config = dict(
    norm_place='pre',
    init_std_up=0.0264,
    batch_tokens=32768,
)
Each number is 128 + 32 x the weight over its row's rms, rounded and kept within 0 to 255. Layers, rows and columns count from 0. Numbers have three digits each. The size before them is the row's rms in percent of the matrix's.

# layer 3 attention query, 192x192, rms 0.0569, rows 110-127, columns 0-191
068:140201114195140142079169131155120171112112136075167130142195126114152122095146096119100165106083144092122171111110165098166171168120146197132124166141101106133120113175105103088131170092156141108077142088157136150093058067138154120118103124101093191157125156145123113153166088123156130160121096140127195114086123092123067121106122197099106044093124156103166112148136093158140124215160121091126065156170151091154145112103141127183136126156155147080142107109122129150099161082117128124169159140152111089116185157123105205139110154117144123056129070109080128108148177093102155152
069:058090159118132073118117150110120139136079065147158127154168101162121108171142140128189198119172137224162143071118090168099085142145155128121149144111111148090123142120169100168090120133114138168180140172137106150146169135165091141134150127130108064112127115067064108111089070172176170167122147127148133173123110061085153130150140074191161095138129121066126069099112165106159144085152166126136065110078102183109161128156149111111149184118136141167151183161123140099162141082152134125123137144123107115116138077136094116146183115139119076160111100101094103074092130180167166111
082:069090152061108100169116143105153103106120089162105148107062118140118125185137140129164162150188131177115105115132106164065087103132119078115156079123166170091166139093150163178116102124126120143160096196113094143176186170114053176116160121155172069134139122080131107117104139153113120102107158125148092148166137154107206129137138067142140207166146123097093135091138198121130125057102172147142156108067126144116105148138130143080098137136075127181113144157144115087161115171152116131094103124098103136162072060118136083127143113141133114203129149137131119105096049168152124120
073:061106156093132097144117127091128108106087045147139157142088128158101100181138120127151214155162153169137138094141093177057070138141115103093167085124139189091143097124160157163111104099143139116134086180126096180189138152124048185097149133153149089147129113078115093110110105162152133129114133139140108149141134109111183117139133104149118167151132143047107095078170229155148139072128175117119098104094133190110133160140138128110113186154095154169128130164138138069152141142157141127124146107119081140158115054130094126153150124123119093170108091125115119057111056165163126108
078:169119110152124150101124138146122123158167195132133086115155136114155151104117149121130000136110093090145093169108151094179153105113138130171088172119136056174123149092093091107126131188106114143173139115107151063097159132136205066157111169098123137093115107156135166132135153093105123111175146120155130140110133145130095136119123144113141089121135094230130161154079066104099100152129077183144172130156107094143124119128131108118159076079149089124122123099119124171132123123124115135141084146137194144113127204146142099112127117134130136111126172125175148255148181124105129143
071:098074121099150098151114129062126110147089087168168115115108179173146110163115139123178157150133163173152108099110147170091092120128132088131165159110147172109145101049185105105097096150114145126175111146080146161170213176139070166094168147091131088104095123113144159121103115135221157104110125131172123149110097116098176137126159096148084139141110088107137092136125209098147148052142140132101139083101117146135126151132179110096161161077111095146128172154129150045172102121158174116101111109165077139133142131095102080137163094162143129195081113101172125115105099192163158136
073:161126095156149138100116122145110140171157182160108109157170152131125163113101179113113016123095106072146095169139125103183119105129111135161098190136121023191116145112096071109142122184098128126165140118125177088089133123159186058144104159096129159104105101193142152132103145090117115104171127128129135145093141137131076111125129164111120080108115101209127149140089093128092084150139065167150168141150131095142134147132116104151170088079154100092115113108120127151110131083125141133156111159143185161075148199141160129121138101160121161089126144126162137251170141148125104129
066:179076128105102141168104129131125101152179168151092122114091116114112142109116165146138002106142100128106086179121113110139129102142137087168095134120157106168122149078117112128123138211099108154169125143120143064126189163104148101150147131145174095090140088137133156115090154118087118088175147104141085151146120180149153137136117096147160162130131104209102168119072115084100132085119106183137228132114086118102110135146107128058142084105109099173121124132108095149156090171137117141080080140114175167124090154143146060095123123142109163143151197148173145230145137140133101102
081:141195117195144148084149112146110158118111142085150135139201149120143141076126077119076153138065147104145144109133140104165165161134126183114108153144110118123116103171103114103137144094137137072074133064163152165083072092114157124132100120101104201159130152165148135172176105120136131173115087133116187113088135104140069111095132203082087046103106164115165127172168104164142124201156111089111069160167151085168144110078131144175127133152146143080142114101124150145090156096095153130177129121158127115134195174137113195152113148121139132072108060107121141095147171085105150160
060:189164092161089097140152123169108142077162198093128103094097137158166147118141120086083056138106122115111115157143137096185170129130118135165099159131146082157117137127098143123141144105139122088103123066175160087086109089114192130138132113087104196150096155220138173157175172078146104071124138119090160099108132159166125130068131198116099129104094112177113182163132100137102100156130112126110181151176195053146099080089104150149128076122144126066112102114183117131091106147062138113125123121135126113115121193115132135140086163104109157124128160128114163214154141108112126152
076:128192122178149142082148112160122165116110125093148127130189130098143128081159079127082171127082149101142159110121143104152162173120143182122124156155108118096111086165108119081132162079143134087072130084155148171103054085142151128133106119113084183161126153152135111153163106122148141179105090123111203098080132097137076116121113200085093050096112178089163111171168102162139137196150116076111067151158155093154136115088141138189127122157158139080142121111113144130106170101096155133171162129153101097123191164138094193150117162114144120079120050111111136077126170085108156162
070:140122079135131181140125136151165114141137073097149119205117053104166141117073133181126126092191113161106123134141161072165162112096094129095163150147094120168153216170137188143109172125162121109105175133082102151147095067123090098076166162119117119059118144079136107062160118124115099134126151135084112110193101191101106150190080143078158148122144117164132142082118120106083129090062147144108119110128127153109151146142108122190138134084122132134163133095112112112113151152128086165122188167077130141124102114167172114097094157165082112084117120115133058124098187152188093133
069:149184115174164156081140135162137177109124122084156134137203100089131116063161073142113149101088130120113183119131131090152184176136140187112131137167086107113093120170120125101117175089148142109060140085153114139101044063135150101131149108126070156139138160121110119150161075139116146197124094137119189100129112100146062124158111189107134060109100156104160103160119078138134154207128136097120063161151137119130143116103141135179136130166163162094161126112118148165106167102104111132162165131137133102104182136138095198129124161105121126060136063125092103080110201083129142145
077:104072145066092104171095126098127089148133095183100138128059135158110124189100181129167107141198119157111096137145110151092082089108117059124150108098173150138161147084140153170130105145118110169182113194098115117170188172117090151113158125146167070094133111102122125091093162140114116085132159126133065150157121157110183141132129070166153199167146096138081144092111180098120111050101151158138190104091118154110104163164102132087124118114088123176111138157141105098143103153160120118080120131091128151143071078137147044115131105158118124179137178147150117148124067179147104115
069:109186134154145140095152146132141143084069105092148118103153135102148104113170067107109251137107139138131153073108162126106148167130136180083158119149123173078143099156141155110125132059178160090065126103126108185140074100123105181119122111136099152158136149124140113149184095133152142177081121120137167085140146097108105127110136149107099119107136139009158120146174135161147152190123159086134065113163147135150133115097142142177083156170139138109147114121123131110152162148103147138156142104150082089145158106114095180124115142097153108106118068115115111000097143098104166143
056:053103128091065088103099123161136192141154081079177143139128116135175159163095185142151140134163177139134140005150185098162092128123167130171152188087101115101158132067135110160099177115148070158127148151118157129130122145163126172123174090096115084129087148125103071107127127123240174093120126141096144150130098081074147158159128110174134109115097109107056093133133164128166093173144125157177116142141162115122125119198127123160133119124129117098121168192139145117132144111176090089108156148127163123101108132125153128125096120165125066138105095084128077139135121139141141181
075:166152116165141146098142110141093137119152220111144117111147158123164149087096138116104059153075115078157103153110164098196133121117137134157087184123143065151119118109086072098135141161117119118127125078134160085049118111133221086161085152107109180123089119199128168157158145078115093127148118116121176119075127150153070116091147174087091095117114134181128141163118058128106099186156060151134168131175127081162130122107129124124146092101144101081115094094133126175112130119114148111152096135146188149114134218129135156133106128126149146100122140122153165212183167099099134136
071:090152122156139121083121112148146138129109102123127090141094153134140162138101187103108088136104106063131098081126152080193113118128120132144111196115123065139156142090122130135159156088171110134088134158116196146116011115141127128137131143042121200135100113161165126134142171059149097076119149086152139065107137161108100136115159173079073142139130073154146135135129135143116097202114129164167154106208181103156122142133133093209110112105135109070143066080147114166120187161134124119145137136132190154117139142141146170106092103160135097072101109101163090180144128129127125167
# layer 3 attention key, 192x192, rms 0.0579, rows 110-127, columns 0-191
076:160096124067094145151065161085098087153168154168084162089144140134104158080163174104183102122098121138093134176139156167119141144129085118147142212124164143118118148153101073141105088186052151186129100183122151081131203165119112093096115107109151114145107126110147162125112141153090087085138129159175098179125091156175149128126130075155162140165159122135123082148098150045087155076154127168151161152162129124129100145092107182093145112101115070138131194096124139119130106111149133159096176106109130123188093151140153107092161069136130102184168141145101087157092160091118163085
066:113137149089149107139137150146109163190115154114107161102171142149108127089174098087150148130184123183126136112186186138134152124122008100136118083102188167094130168147120080151103148116124181185115110161096105147148187073180096150102131112147150151164124129121147131107195121094119167108116166178102111094127126114152130100126134104106117084137143115083149137156146122102108164184126131105143083142186196150095105112075173179145102103147101187101140087136214167118114110087192132132081187082124110100143097129147116087108173100143137115166178165143103140104147153057144163104
084:101157139191143162097172098145141163131112127074116142138139112115157072175066087115044173144172122119152104114155123110149130104121117135114082062109124113152179140116122158117161140067179095097085182083147105155165070063138130162141131130153137208111123151147112092107133127121163129175118124103071148079127159124107119095121117185058102095124125166098181182121175093192168100198090095107130081091105131116136173112151173102141104155174138179116122051122155125143131142119142131118174113135148127125078158107141100170138125177146168166102140140095147185091160083139135099187
075:089161126178152163114165105151136156155116155086085145126173090119169098165103088067054155146186097138137126139193138124177140108124075119127083059106149130128180156107103127139160128080165127141082153095148128149182106057136138157099104105177153212135097136132130110103138130100149155196122143159098126084118160129133125088131139177061110103117129138110205203137169083163147113190105115101147071117193160129112146113128184121139102130145106195103101052144191147130113127092156123122146127113147107101095142108167109141131159165155162156102200153123122173108144088113142105141
088:137089122101109063140104149133128130103129088180180116126073136171094129112149169204180120143075169119155152108063104125080126140147191137124176181157090126125082085139158144115082145175077147118196093152111143109067139185141120101163152149094103038124168114103105141153125112175131101074130109104158127161129102126107141161155134081212134157102104112153044069124088159100090151075143144132096168139054098146115127151146081138118149145120161090150157186120061130108163131164102127115102109147097132137146135138081129122155119093093091110150061101120124099146109158154125167107
067:098109131120175148104165177174121162146131140079156140099161053124152099140128063167101152146202072126164133129143103116130141113162105110132118032131143115148132126096142122122103169130114147146166126098075073143141082045172124133135135104176099168156137111110113128117145088083139170189139154160117140063120168092137098126180131140111098090059109121131186150100132104166093130186130110092147069126124132156050150098144196071152101150165132207126140050142161103128143126130177109109137117106161137145111184066159086142114143174114140146156175171140136157122155121152177146114
082:152091120093116065141112156122144113100117088181180118147089130178111159104167162172192100110095157126118147130089108129094127163157192133145191173161101140112097097157144151137090125171089166144201064183106141116081123195113124094128120133116102016129154138065127160170113117158130137058136125124149120139135067122121139163166111073198138164099112105155063082088101175095112170064164145140092155162080086173124109141130069167110159127118133100157122175158092147095151140145093124136092114130113124119132117156099123125151098101105100085144080113171109111147105153140131154076
072:111124141137148052130136098101150147074108088171202071177058165170096124130099165193137122141115157118167141090052078101092123155138202158111181110157067115130097101129175183107136163154154123106178150110097120141066067170133125113164156160110093068101196127129103111153133102132149135118121105082146147143131141107082100173115112133169124151085100117143050102096118175156143128100120149112105154107076118142123130123145097106141143152133151144140145137151068108116160140173100128109159090185092130140094143126071111119163077146100093127129050100141129104119168090213147107140
095:165091121080106124148069165103093083152168164178104156088147123115094169094187177126179072099082113142089139160132137170119116141131119096154139175126164132111098153135113085157101096212057150186150091168126156074146193184115136079102116106109150086152114117109142160132103139122110098091162150149185085178134095149171158128136129094184162151152175101157119093145100129047094154075172123170155166152164123139114097147124115172091150107092114081153138190112132132120123078102135125150084158105114152140173097141141145096093153083142110093176153152144109093174098173099122149075
055:194129143118084090105099138108091004073116087159171130126092138108148138083131154195096107156069164047173123121076057123156132118140182136154179150145090109116075076161156132116147128149134124137187116115108097100091090196077136136111084207125103067118125134124104113161107106141119120072156107111140137161102124143126132148163105109165112170116116165165100081082125144141095141148135136160098168136080085154182126135173080117114155156154163079148133150084048150115175152167096140126135119147107145152168143120079114167140098116092136132153106127147135088139149119140070145142
088:156098113082098148147070167101085082153170159155090152070166122127111157091163173102184083098096102141099138158146145171124119129126093098149129184122170150139094155134115075165114072202062146189124111159131143077160205145117128092086118114116172118158098109119145158115098156115081081101144146161186096172148106150170161115128148099146162138172172108154125096155108110044081152095160129166176159153181138135114100152106110167093133122090114098133136181103138119136096085086160122151080163109116149128169100131144162096079167066146119113162177162129117098160103182087117150091
076:115107033135149220155129078054164117187149144110091087145137190113091114150132149038140139119135134057104118160159196142115132161116133150136118143131104095131110121119102140106163073115082125130111103114116110124147191128110134124157170100158146156127125142165171092129083110146111146153138072144113128124183140118106078109119137143132136145208126121116151093183071130151141076089134119140124133112144151102152165157109074051143167117089195072121102161176118144149110155165100130125144183126158098127137151183167149127110153117144121155021126156141143042120075142139133137119
073:154124118056094154153075115079098096153152167154083131099140143126102142107157192087188104100078108148089146165136158159133149150122093121126137190129165147120098160140124099152120088165074132157113137169123157103153210154104108105096128120096174110135115118148158162129118152128074086090129137155176101170151099145157125126101145092154163128200172091136111088187100130049076131074149140163166177125169145119117101128110106152129142103069122064123135216103131118121098091113127143151063199130106134130166087149137174081092145077155107106143150148129106055144086191103112139101
084:097159121177147137110191098161172169104101103084147109179119128126146111171093075141060163157174134102152108098138124087131133112137140148108118067128083127129147121127122171102171155047200109082108157072131103168131045075135127169147129128146096168119141157140110084135156121128168175167118117116062148082130158104106117108140120164079089115108099165097157176096160121219174098162085132091097094104091133121145168102143141078150116164177125181117112052146134141133119167135108124105179105134152110127075164123117098170167103185119138155074096119121137169094139064156146107157
079:121148132103092219120122129128094121189164156064061160073179109086152092124128112071118132150153116143120125159173170144186148102092058122137048116083178130153155171096108077138129105102131092134094196121177130128184175085136135137115124111153167230113088105135139136076126162112101068149122162171110109151121163135157145086113150128075141094165153130117190133193159075091122120161111106126169100115179141093135144134116182119123122113107118126137137115079151119153095112098166119137108160112139161131151143125163150123112196106165161155132198170096144144134090171083115135146
058:125160090101092148103118179114117121155123129141097123150158079117100087089159135179183130135161168097161115170156154122092112130090060118158142129171165120086087139183122125124182103108111169220181108121097106124125135073145099115135095162131105138119146108097101128155124104143088175138138121138093111098185168096191087119149147133084170147151070142114142062105099109103130185201076172131120099142128115163139120152106087080125184134189107136108102109075168188161100130124191108135069199098102124101102132127125113155116136127118199148162093156135120114105159144024107161142
074:154100132115107076102073175141101082105121094180182123113077115156116166089149168200178103122064159114155147121059069140112120151148207132146164173176091118121109103143144145135095115193093157133199090152104138097081136192118138092152130137103085036126156120112108167162115139150127115054142086109154128155112129128126157162150110088197146152108097139161080096110098152092092121091121133138095165160053076145121118148149082165098157129134146077150148198123084146117166134155106126116108082135115144139159118140096130114138136100119099118186082098106110126149118180138095155081
069:139116056095000154114093135140154116165110070098140155133114023132158095109128143137160116153119211103138150170093168108134116147140160136128137182160101137129131109151149156138108059121117105163178183100112124114113159134145131104102114129136089098090157142087088173140073131163159075136132076159110105119151136146132143114158092107109181155142081176136106046106098117101130149110091146138098140154124095157220146160161104123104170141178170106161065111147090138120132170137094102112120133093099149089119184157131141148153144135124133136107155140098129142159087216145087151082
# layer 3 attention value, 192x192, rms 0.0323, rows 96-114, columns 0-191
098:137055129097178126136070143128148139132134107140129120132142116131125118128128169096175125089060171152103172183138163137115144145084096108104160126162073118150086120129077140089125131139139145125081106112165081099086099238119089107105145083139121128169171118089119105104147139144198171147135152156099129117079095112201145069160157116179108133097148151137112139156140159086144144127167171098132089141110138148124169201132078138195049156131076179179139140150089123145157145113093106127119200121193158096100125126090087150122148115073206139100143118182139145145115129168089122162
115:068104129123141105111113127140176158127074094120134124143125099141158120141131130158122159142104129146083199162127126094069161147109143137068179138176035157121063093152123151082133141101140148091146123139163168134112078141101104127096119130152073111139139125086098143182157114139179191145140128104092145050130135102103125128185141119159089139060122165120101162069130164175156177127135139091088101133115118151141161169123160134154124163158139205085112096169097161152132178130040113125132116118210111101131163136104062169174108145056150087080111113173105106087110162124162125168
097:084116147144177101096145123110186140145112109137143131141119095130153139104153144156142162158135146106105166135079134086089153144112165155104153140146061137125037063139148158073174165131151129121128138151132197134106044146123116125123134064164077116148137116086087169133165097128143173138150158106126147039108161079110058156143132135131105132102155124124100184102121135193151166151159153117098121138118100155120165124135168124158064144160148201058141084178094123141144129139105121127148099116220123103141158123111067149184076149072136105065106102175108078091125167143159158129
122:179139157101080114114224117123081087143124114108141082126127135121135172148080078123122133128216139119140070124148119102149088108121105146165108126104201138113133161106165102137162097120115103165157141119123141145124174101169116168139150137104134139093105141137129129049143105151091078073112151134172144168138180094099141175078073138079164127208106106100114092144115078120131115137107129113150152092143147116163126022124106083136167128052118030125182144133106123120094108145218114121137133128058171110073161129161140116127134136200096126136154163116158150122142139130105133095
105:158144061114087187195091112099119090120159170151105157136154157115097100136142127130174092098119117138130113150175113175154086110124093101155090108100193112158185194103104104192108086149136099149120138081139072116162180107127129121137133145079194119115130162141151099097083152079122106092116127152146096209137084157172173090078139135127176123177125105130168093161135122085094100102123104153156134112147132138100114135153092137129147143096079102194105154101171143121121104109198108126104174149089129139070100127114162110044163089214120156150168185140160147165122100152129091170
098:162106171105115067113110103192161165115117117089161112108113106154180143137109118142077146111125170102115158101086121075132160134132189124110139160121054150139102102160162155055148152118141142149150104154130135154094116144137138130112121131162035168131121106102117132157179098161134124133123147106053177050137181087087095172174086138138106119093117150116081169092125115143195133163080156118051115167100134141156143085134112102102120122160190150114155128148082096153154179154057126127141111096219126130134152119119101152189068141052136096112101122127091122100130195140108123158
089:149125145113071152122195154148129135118090135129126098127142134156131194128104060086137131119177135187137065161165084111124110076145113123161107116102178124144198159117149168133127116127112098125167104116086132148142189162154146149117092197137143115099151145145100111082167113158097105096136102190165144192199119147141148139093085139018151138132094110092124145154127111115149094153069062108177153138119135132110082084135106130106114111085106030199110136090139150098132169140160106137141086113161148104121138146176156099095103094159095177163114114150114151126172049082099126100
106:124095162148167079094136119152148179127087095115158090124120090158164131125122112148091170144138151117112148098073160073095154156141148157091175152162052164118057081152154152060168153120150182107126109148145152155071087142137131120101142100143046158158111125102106148150183104192155125146118130092102174065108167101087111176162108132136090139094115155124121166120107144146155139136117150078085113125108135125186151090117141110139103143164189177093168110143082107157143152148056163119137130106174111126139181130113077164205098134040131097115112088091092132091114189110116172095
072:176159131085107109152131078111114128193135168109156152143102156156136084090118079165134127133144083096130094115081122103074130174168139138115102129147173133138095110115142105114096174106139164172151148185134150151157113092127155128130114091070107095119079147140135191100094103138150089090114133098125141120183191122081089131090133108084123115201119133131149187157095044168108152116150075132118157085129101111089157073118152165141252188138121088083119132082110150071098108139134147103164090127111128121086173125123145105138149162169089060130076169077118114099129114120148155196
167:154145090118119132132093136128090132145176109136173132160138099064141183078054102166106080106140138128174090144096156056138098124142122100186140138072117042196118134120119155112120116141130094176163167098124117127112126143150137122150117142179115172069164110078092132106139083158089144172163199097144128162113171167125122188130091168124151113133133155162078178112141103133129079172087109150102100151085043141127159120170109094119149142143106108180166118139087114186096151109130063141153106160103209193120106136134160109122085173164112131125125130133164134166199122176135098119
116:065134093092093169172151127072124097147168155120102163125142155119131128139134130095167094153134105119146081153157114161151114110121118103172095114114236099148180170084073092190100085137100082151157146127118127095149152114158119135175123128101180095125104127118143123109075143090079104101131144193172091205123099161146154077089166112092168122153143107140137108158139080095083126112117107149209155115136131101078122145132161132135112100112082038152091131113168152094117096109195109117150115143094161119142076131186158096091164123181114167162124145153198172160128061119123147114
141:162136123124137115127100121115074091130173146148151152139137125077152179103066118123117065110119108120164070114113126105164059126149149078214090137039178042168148136105103098151109117169095089188165135103145120098137141141155190120158111178149147155082115102105110151088106110119098121145174184116165120193116140173133157159128108175143142113119143133185109154114125095124087073148132082171143130154095065121112148124161126101117178100105097072185134129123123113158112116124158089128158109156100194203116105131147167111096116142163106162150127158119190157190189105172132105108
069:141154208078114132136075116149098111120141164135146063124104128130086147113113108075107148123089134071139122105162099134110123125187199140100117155126124108160149121098108141069107183145113113217161135153148169128173196156107164144171119148103100127121131104160115077156106150141098111140120132171124104157141128144119128119168134106126090116069162129112158143109119123161108136136027134135110139151165102127110160129128153103068160176183134000171176203077139127133129110129135084128143065128072119107154120144156155070132139111181131092166120152116114093133163068082136118176
104:168085165145136065082129123162128158111097104115159091103122104150139133110122130140082153104118172115129153102081164080069148143140148152104172164151021153118085073160154183040167172122134158106114114149141128134089077160105130102116145114156068168154164099118129130169158107147149141150137118089076173068128163087119074165162130138147100134109135144113087160101106154152204142147132168128080111155115118145151155105147113142115108150148171202105162114147077095163148157143055124138120117118217121103126170147097097151174073135089141092085114115107092074084121195130107138132
085:129174177163192102119113086121125162105146132138111155109118111140106070125131170201130143134101088090104191095055140119104150113106129141116163155148090133131090062137165108105151220148113101100121178156114191128110092103152107089131130049131123150111153095139115169133155112114139100166128077095126133092089162113078085166147133103192100122098132126145103164094103142183114113105136152153086138123160101087151169127112163173124089138195138207026160075160127067158127099128121144139158130141133102166169127125113116158141102128042117134105117094128136074111092187149170145106
095:154102144154181094116116127128171131165125103124155082100113126118153191142144168151115152093086135093087169101087158087117142176106127133098134161160062132096057070143048124073146196124099145104141124178157220119135085139126124102137153162113105113092106088129125171164155128137158160132153108083097118085115165087065101160133149131181061125050186175121119172135144160202130152119194132119094128160106117075137122139120143146146117097156175148065119129183073127148151151132084128161138098106187124144155136133086095134153119155043144118104100127187149124124113147134133140137
106:087126140156175107100159130146197174142094080126121108133106113155139096140161126129128189136123135160094184145118140115072169157121121165048166143201048194086084074153135161092156156102145171091109104169125193159117080098134091133095125092095099108161120127136115129185167130148166157127113085142120142051120136092109112125142137113136072141109112139090109181122162164175150151125140144078083111119121157124160133141087149144143072158168145208058145136141120143125128140138066161138131116110156080083128152120112072156197131131074148089108101099148080097060087138108122141135
071:136091138143163120115138154131157113116143106126120062113132125061179165146149159102100117090145144135133158091083155150130161173079133127082190123145110140117072100152142132121180191163121167069071100146147139110132093132134164093127172133128133204169129119154132147178130127102092173155147088083117086085042115138177074128174198116207098131081153143152084105141124212097110178100122160125048104115133121086193117130130096113140141108133145158088170138192149095169144112102087155147112170116144132152112158144119121143131132118112107111102181129115126141143080136193074106059
088:055140073112116167153120087135170132168063116176129138139143139159075096144126108095113123159117149142142106187178120145109127103164118113166139101123151121150188141109134125166100046100157142099090102063165059128140131151099105147130117164124151120138172163152141074174093131160115093116110072176150094206130093194192141096121124128122145133132087100115154077154147153073135121105126130095161119113104139134149102149125041139096157137085139104194101142049150153093118148117157096123126166121067114130100142152165124135122141126192130173158130116082148194157126023133087115142
# layer 3 attention output (transposed), 192x192, rms 0.0342, rows 96-113, columns 0-191
100:128124106094113141154177117115137122131113175129106092143090153160107127111106069145082212140109084145128128067127080130103112111126168145133072128105171188116150115123144096124105128122122126158178083154095132129134173102124160123186088136125158104118133138114121144167081060126111117119134149084134140126247199110110196146130129142085121137094163180209108133118098091165141157143112077131123135126109084141105109072150137158029170161151174111122140131101146095159100085125143117140152069132123087136169121108107141088130149150153072126193147203090178093054141129123176157116
112:096176135105135139126146118125130108123139153090129133149149125132135131123129048123101255133149140174161110105121118132125105123145145129144117110079180130104147093102126119130109125090143106171104137091115103217152120081139144161161098129129138133140143129108124122110129097137094131147102147100131129147150164140131183122104138138090135085112143144056125131154175092146142136135114115078135098129111116144121134103142133155103151122144136108157141130101138115140108116108145103129142111131117116135161124103114125115100155169143104127159131146099161134000143095146132133145
099:097170134106136137132125123145134112124121125106111145127179146126139151132120056104110255116149127198149128131148112122111102138146129098141125121098188098121161120118094118143123101082134115142107143090119090222139113095125116173147117151126148135122133139106114135117123120128114130128106130115111114148128138146134167110102140136122145032120129153044126120146189101133146134129101126082126096134087125156142127123129126160128155125138158107198134115116146122137129157069138097129130114139115132136136128107141120117096161168142111132160130144114159151000147087139141146149
110:134138137160157142123092136144151134127130115156135151125187117120110124138138207114139000101090117109116156136121158127126194136139096104087173160161089103151149156139117137149131137142108147075094145124120107113117092133154130117091149133104107147139106137159122148146136163106199139097135086143104124101062053126177069121152158136171115083140108118113140115074132176106126102140139186132123123115131168121130101162130132099118061116167127162113114110172154156112133183096116153121082170150157099137149131120139147118179096110101156131121131026136038139255132135112096126104
106:144085128123126117128125138127107152119135143146130107131071121145122117119126196154119000151104125093110121114120140135134153128124140135117132143139076173145100137132150137094104142190102154125181091189118176039109166162136152073109158114137128111141115109157146138148106125125153116120151129113132118113154140105114098158147121103146116217126116114254093124116060134113108130105133137167115171135131121103112099144132131107074126125123123134072138163146106114111107097174115145138098120136131124128140126149121137142161111078119136123154133135135108118255101171125119128110
111:084188131106140135130155128106152098154110124096134160155218149134110125125152057094117242147140107156147109146146136121130093122135113148116108100129180095090150091107136129188142126071150094135047166089153096222165093071112108185146084161134144135127127134091108103121146124146089142170116118131140158137115112150150179088136175134080127022109159136045158128134184124165151130161146098060183051108127161151140147111125134153155147126150132125155132106103162148141133139075165114116158143114108125124151116099131107095110171206143115120103104101098156134067158074137143104114
090:136141157171175127107081146145115123126156128126155197121164129099154101161132225155159000154109141100099158151123150118121172123113142128107194135144083129114080123151154136167125132138119131113108137130157110080131049125137096102117147097107089130156129133140109141138116186111140126106147093136135146127044069104128115104155147143190108116168115148124156113104130171126078142134185173112126096128131209130145138173107139104172099078122096153084141129148094133111087144134092146170081183145106092155142158130100115147152102153128123120104128091103063134220129138103087125142
106:103176128127124138133146129131150113133115105114125144127188131120117125127131059103124255123149130156147129135138116129113106133120113130126113104122160090106160110129112128162149126066146106131086157079139097221149090106112113175150099145126133153103132138094114121131147129135103147159113127138135142136122117148143150104129137144104127052108136144010160134127178116153143115147118115090143083129111132145139143114134141150163125141143133121163116096128154153141152152088136116110158136119119133129134119108138116108107146182143129134103107112118145124000154085130145117134
066:067124148113157134105088134165152118137113064168149150098163156154113127137145171183092126116095133148152129161124157112130099118134139105112144133122135071146153184121084138136130125149099108099036160102115134137138089117135126123087162113126121130148103109150109156109186132119170145147121090149114088118067089134147070100147157100159169071185111090064096067083152168111142106120131181115134118106124191140170098162136140108165093102127122149197141147174143145107101187113139125136111180152177219145140136094160059142149095137120144143143169014161055142211096158133095130092
133:104134144129130135121137122135127121133142132122130128150179121142112118134137147133120000140119112128138121113126137138142134114132130142141132119132143107126140122116140140169127138123118109124139123135132128098144120128112135105139138137117133125122113124140123133130117127133140105133164111117127136129140113123125145134134130131129119062134132109245117103112104124134136136157149107128143109109124146140126134110142125128127121125147148138140112114109143141134127114072160114116134123161128115134141109106124132118142144162133128120139108155107140133255120119137139132131
114:158090134134137150128097140138103142109137135159121095117065122134162148131117204144145000100102141123100154144118114118136157123130137105125155154138099145143100159159125127102122128174120150131151101170114146042105149168128108087094165110130104107155145140157134135121114136116159123089141109131118100122104138124133085142112101130188133180181111105211122117116095167103116133088155160180082191129142118116138125145099092104134112122092135150097123148135108107120126118141117151152092124139125117133099149156122157132127090079118135124128176165159087110255099171117113161143
124:135111120120113126125130125122135130134146139132124112120121127132126128125128186144146000113117126108122134136126128127140142114128117145138140131144125098144118144123140136136130143145121115125147126147130137077124138150128126092138134121130117111129117115146129123136117136120136109111171122136120129131117118129134120135129137119133131135152134102241115110122082139108129126134137115156134147107139136133127138132127117125143108128124129143132127132131134124139140112115148123124126132152134137129122112142127146121136119123119132115121131142140124125255111145127121126127
058:128127140125165134100127151074064160146117060082144168134110079180148151151149159154129021136151124116138142218090092075117162137100151144154120060158112152125148104169141116192132095128148128089089128140151107084140075118102102137138131095119132114139132116138121146101143162123115125134148123159175154122082077119091143099115124114159202123168113082096151103135131163129139144134242142136119142135093189109162146131133096124205086091068119158090124048099085155110106180112129167120124205114150135161080144076156116174163102127161115139111142094144084113144106184137117170100
108:097182131122128116124145125121146114142112119117129177140193148129091120132140045103121255146150098150154110126149133132122085128118123124122108106118164095118152108108121116170142109072149114109092157075133112216152094080109133180154093146129162142096114142089099125126146144144097136153111139129133147132142119139120173103142141130095126064086132154045149138129179098173128124170121100078158060122108139150123127113138156151134153138157135112170127096124154150135133146105146108111157137112114136142147116095135087123129170194145120132118101092093162143002167074138162108118
089:107120108110117119149129136128131124147111081131108143126142123096140158124136076085131255114145137179144103159130137119130088169129107139169086123116183080134145177110081121140151116110125109132110115097154104187120140136113114169120119162133143143106123115106118124105123126137112140169130138124115119144109130150135109120099109132111144094136135106035138140167175106092152108125116102126121122150116128134148138119148121144150146151109143090210096101117130160141154151135141090100127099097134217103084134135171130102072152140140144144132091140126153151004144101143132132144
104:141163102125117122148125124106175096164127150088122109086109117139132093110113045117160255098149095153145119144127086117133133104142144141149142094083197098142167120101134120141106082078148096172110145092112056210126133116159134164170088118159117124153150132122133144101164089098117133109118161158113144139106113156160181123138137136060156110117141113052122131132150112126136135148080105089175117097157135161127174106142125139133122146089094135176146084110156125137105165114136121165169142117148141135153139112128133128093114128136106138106152095134128132008132139127114093155
110:120149129136127131129133125129128113133117119105126137124148115125134128124118060120117255132151140152137127121128115124120121125123135121135127109103153134117147115126121121122120116091151125134116143094122096193142111118139132158139120135130132144132139143106122131114141116134119143136095141124130125133133139129127149128125118142112135085111136152023147131136166113138137137129116134099137103139123122139131135117144144139137143124133121113143123106118127122131122153112118120123139128122130126132132144116126117129104137144135123138141126118120131131000143116128124133141
070:216121091108078123155105127099136130138060069133111077068076106169064116093108044077198246131172086112111086141135164151147100100147092151116096090130113111159182152116149126139151094063130140146166144084167118122082163173126136163138085125155139142086116125102177117147152136118146142131120165185101138125155137144104131172161082132099155202077150126125171196094126095164135110150118087170166153137150088130108135113123125125113134179133091119166098108148123162091156151167131122110184130082142132137115097127146145117115130099145150119067103136123151095080170153124196120130